Part of a small language model's weights.
Size: width 224, 4 heads of 64, MLP 896 squared ReLU, vocabulary 6951.
Architecture: RMSNorm before and after each block, no biases in attention or MLP.
Each number is 128 + 32 x the weight over its row's rms, rounded and kept within 0 to 255. Layers, rows and columns count from 0. Numbers have three digits each. The size before them is the row's rms in percent of the matrix's.

# v: layer 7 attention value, 256x224, rms 0.143, rows 230-241, columns 112-223
# o: layer 7 attention output (transposed), 256x224, rms 0.13, rows 230-241, columns 112-223
v230 107:155082059102098158144155179145174078100150137159139107091119127145127131099102118127157096160145110135147201117129151131176081148143147174099158129114109088127136147105148129086116091114114117100113115121097085056115129180114173125148093108099131176155139070100124095117112106247103104076126114111146102085147133139099088184183123077134
o230 108:064094179119127097128077083163093135132138085139145137135099125171156111140104168087122154161122101092119115121105164160123113107105147128177130145158108143140128100134139070159123130068149156078107135113160098181098112146127157134157142131146102152158143173086129099161158093141199160110105146088175153119131077174166157171133145158061
v231 102:124101129116065138141166107158120107085133159125139145132143145119165138141138121125119163093116120074117177121167083166163204100153121154085092142152105086112121127089111179140176081174154138204137108047104058156125128149132143109166189153121118095124109132100123149131150138142088079046092115095192133151160120052123140104129144126147
o231 103:131157131089199107135114094140103214112104102066127082120117149141108085144126131101107115129127120183113089104159134115158091101153153096174140152071152107089136087111123140107118171093104140104129163126121093139176129117173150138146048144100114157112131090062087157092139091141122161151128161111120102091167089206182112099142127155148
v232 108:077101175169178099120105164093066102099099184152112099125051118139109174143109089104174097181126153123115110119096105132099147107109233171179118140062113118129130102119115094107074121145125178122100152136195096078119095117107105178143106106113165141162122106095114103136124096157104118101111138172159135115172149126189109128083152038119
o232 106:192209116179050116110150144111122144098101127081165107078136132057170152135110070119151172077151122090127130138126220199107165140075111142193141144174153149116130114133096158160162134128131127115168145168090093088095094116122189141105138112073126119131156139183104120193120124109132128124118163105141132102122117143131139183147125125123
v233 104:139109161150145096164115115133122119130055207049112105110112117147186157113096145158110091132106077151165123108123155034147097129134148108141081112120132195075129103085123145117179142148123104138182224133154103104076122164071124178127096149098107155098130183058140148181081184096126108146093139136099140168094040128078162105150134141097
o233 106:153120087171121136087133158156134112148203077124194112184144165152155141118111182152102161100163115094118133080134159143141114119095143158136139141162182061152096165121144130149099105057186133077139151106096089112182100078103081071139188109131131138142108126154138171119163067109193168145145164188157176141138150122122101076069071130106
v234 104:060085123131130124137145112097124112138160097125092111128137168114143118094093167120136086104101116091085157153061149233115114106133101102135145083126179148138126134071173105150128124173117138160163141155080151112145120102168108097202186158147171127139114197143149110160081092153110162094153128141153113167116171153104151096116096142068
o234 103:168172120104121154145132148172115124121120131119059104136121075093114127095098150137095137128148128152119103090128135187152090122141129123111115121110075154094135121191092162104166144136107126097130153041133081119113115090124119114143097125159127112105070194118134180117177158100225057153091106166101130095107193086107124120175093193142
v235 104:132072102168057135131059137071158082092139172085141105138121136107152175140133138158142157088055150117138053117120169158159097102145122168089118145123142105113105176107147181128099141088129128142099154179119094170140181135169182149164158128119124085133140152145079176138163109070140182085143150136078122155108103117122132154101125079148
o235 106:112164206153107132126146171115137221151088093092150134182138107142167106136057162113125123118151156127182095131154149189121109179124092096163123117109130110124095146106118103162159141148144079161118108086123133123140122141134135151124075115097115074140140107035121134116125142080125170104133108176120090110101136094145082148107119138103
v236 102:140083111137142132118136158138102159140077165158141140129128135118137122132122166147146167117136095131078107126152124124116117096110135139092120159119104153152093174172159099157133127086151140120133140117090082147132125106130088094154148095168148147098128145152166138183160111164148149121148123178076114126146137092186088049143125179131
o236 099:167123131169118196176174105090195107093148125084163112094110114092107137127102121141069212126140148164062159159119052072147126113173135091106094116138121130153156132112121129059132113119155130121110147171161114117171176096112143107100093109122152136172122178069126162154100137123109114169109151119124137122127092125046194064160153059125
v237 105:141131126147107106119114145116084151091091179133097164084178108125067134100098116155126107105110159081143098195198066085131179097120136156174107103105135107079121052102104114159099074098152122147084164094049115130134167155113127103170110156126181132068113151095150127109082122136085176031147106118161156151127146134166117108060111138161
o237 099:145127105184166151138192110173169084122127099165211151145116140178161114164145156050139059105168082173162208100125171073127135091146131134113128170141098186098153173164163096159131108129077139143172151158113115137124126098107195147130111151147121064128156086159118160163137162076044148136100160077136151083104124084126120086135120144100
v238 104:163134124098124142100180173093173093138148095169096137134154116117149195172104089110128125116183094128177069081107092130124169079150104104112128172085117140168105087161176145125161144104140167097185112141123136155131111158150090121135046149147060128172160158061167196137132115116133099096203098063146130123117149165142103109093150107152
o238 104:128114134134088092078145181114104177089168166164117162127103147122165128146116134188080132145096141081182086129141069113108119122136138106182135086085126179112120151126143110110120123132109161133135096119107117104219119102158124157141165094139085128126167173172137131176167114118101134172078119142118178110118103104191107025137102100107
v239 098:118130120148161140203141136051109176113154098062133092149138096143171111122102109082113134148156127134141097150115180051112076069137083147134119164236124073100084112155132097089179139082162129142171149180136129153118112114080166087095152109078057137141139161122068121110149118196091170181091127147126111097134194094095114161177124116079
o239 096:136191156133148121141162143142144113071091067151123130188121132162132113159118118173072183115083192109138125107080080148081115099112105190073149105132104155137142160099120151194092060119074079108122139116132110152115111156155140105177139118114112094134129128126135132140151154112122099116155135152145113139101123175132106063100170156114
v240 106:119113157152119124198093138100137135119102168108092136152163106129195161132137107099091142093101087142171128103183120163097064156178109143163145130114149173144079106193105087087182147133112173139151163164124014139179133077129053154094129152114086117154113136124137084110082183157084148170171110152158142153150076145127133159106102148138
o240 106:122120140193135099069102206136104091109054133174117120124148150131109205081139104194133095215117105141113200126094112148082125126097136124091127150141098170191105111113123147193142086145178053162100142149158172152144133118144110148111173117144117091161206128164023174118129143121130129122160154096165112131145102131141146138118179127106
v241 107:144103143125131145119102036114149131142084124093092126106112168161105073137084085123174128158139118111097143197065069155144122151164103124116107156148125141093079191147192143098118138119173046134143053137105197104118137105131137093162104121170162120127119148128105096095094079075080092114159130102193121200170116125170089104120180118126
o241 104:081151208159152176175177074146100134143117108120131152104095127103048128082074117141141110102125163160091054100120123094158147184125156118162183082145091124090087135121162171085167140174191187084126141115171104156165124158118111126146151152120071140104162169190151097114145074118124104163107138098152121090076167108099059090120128129165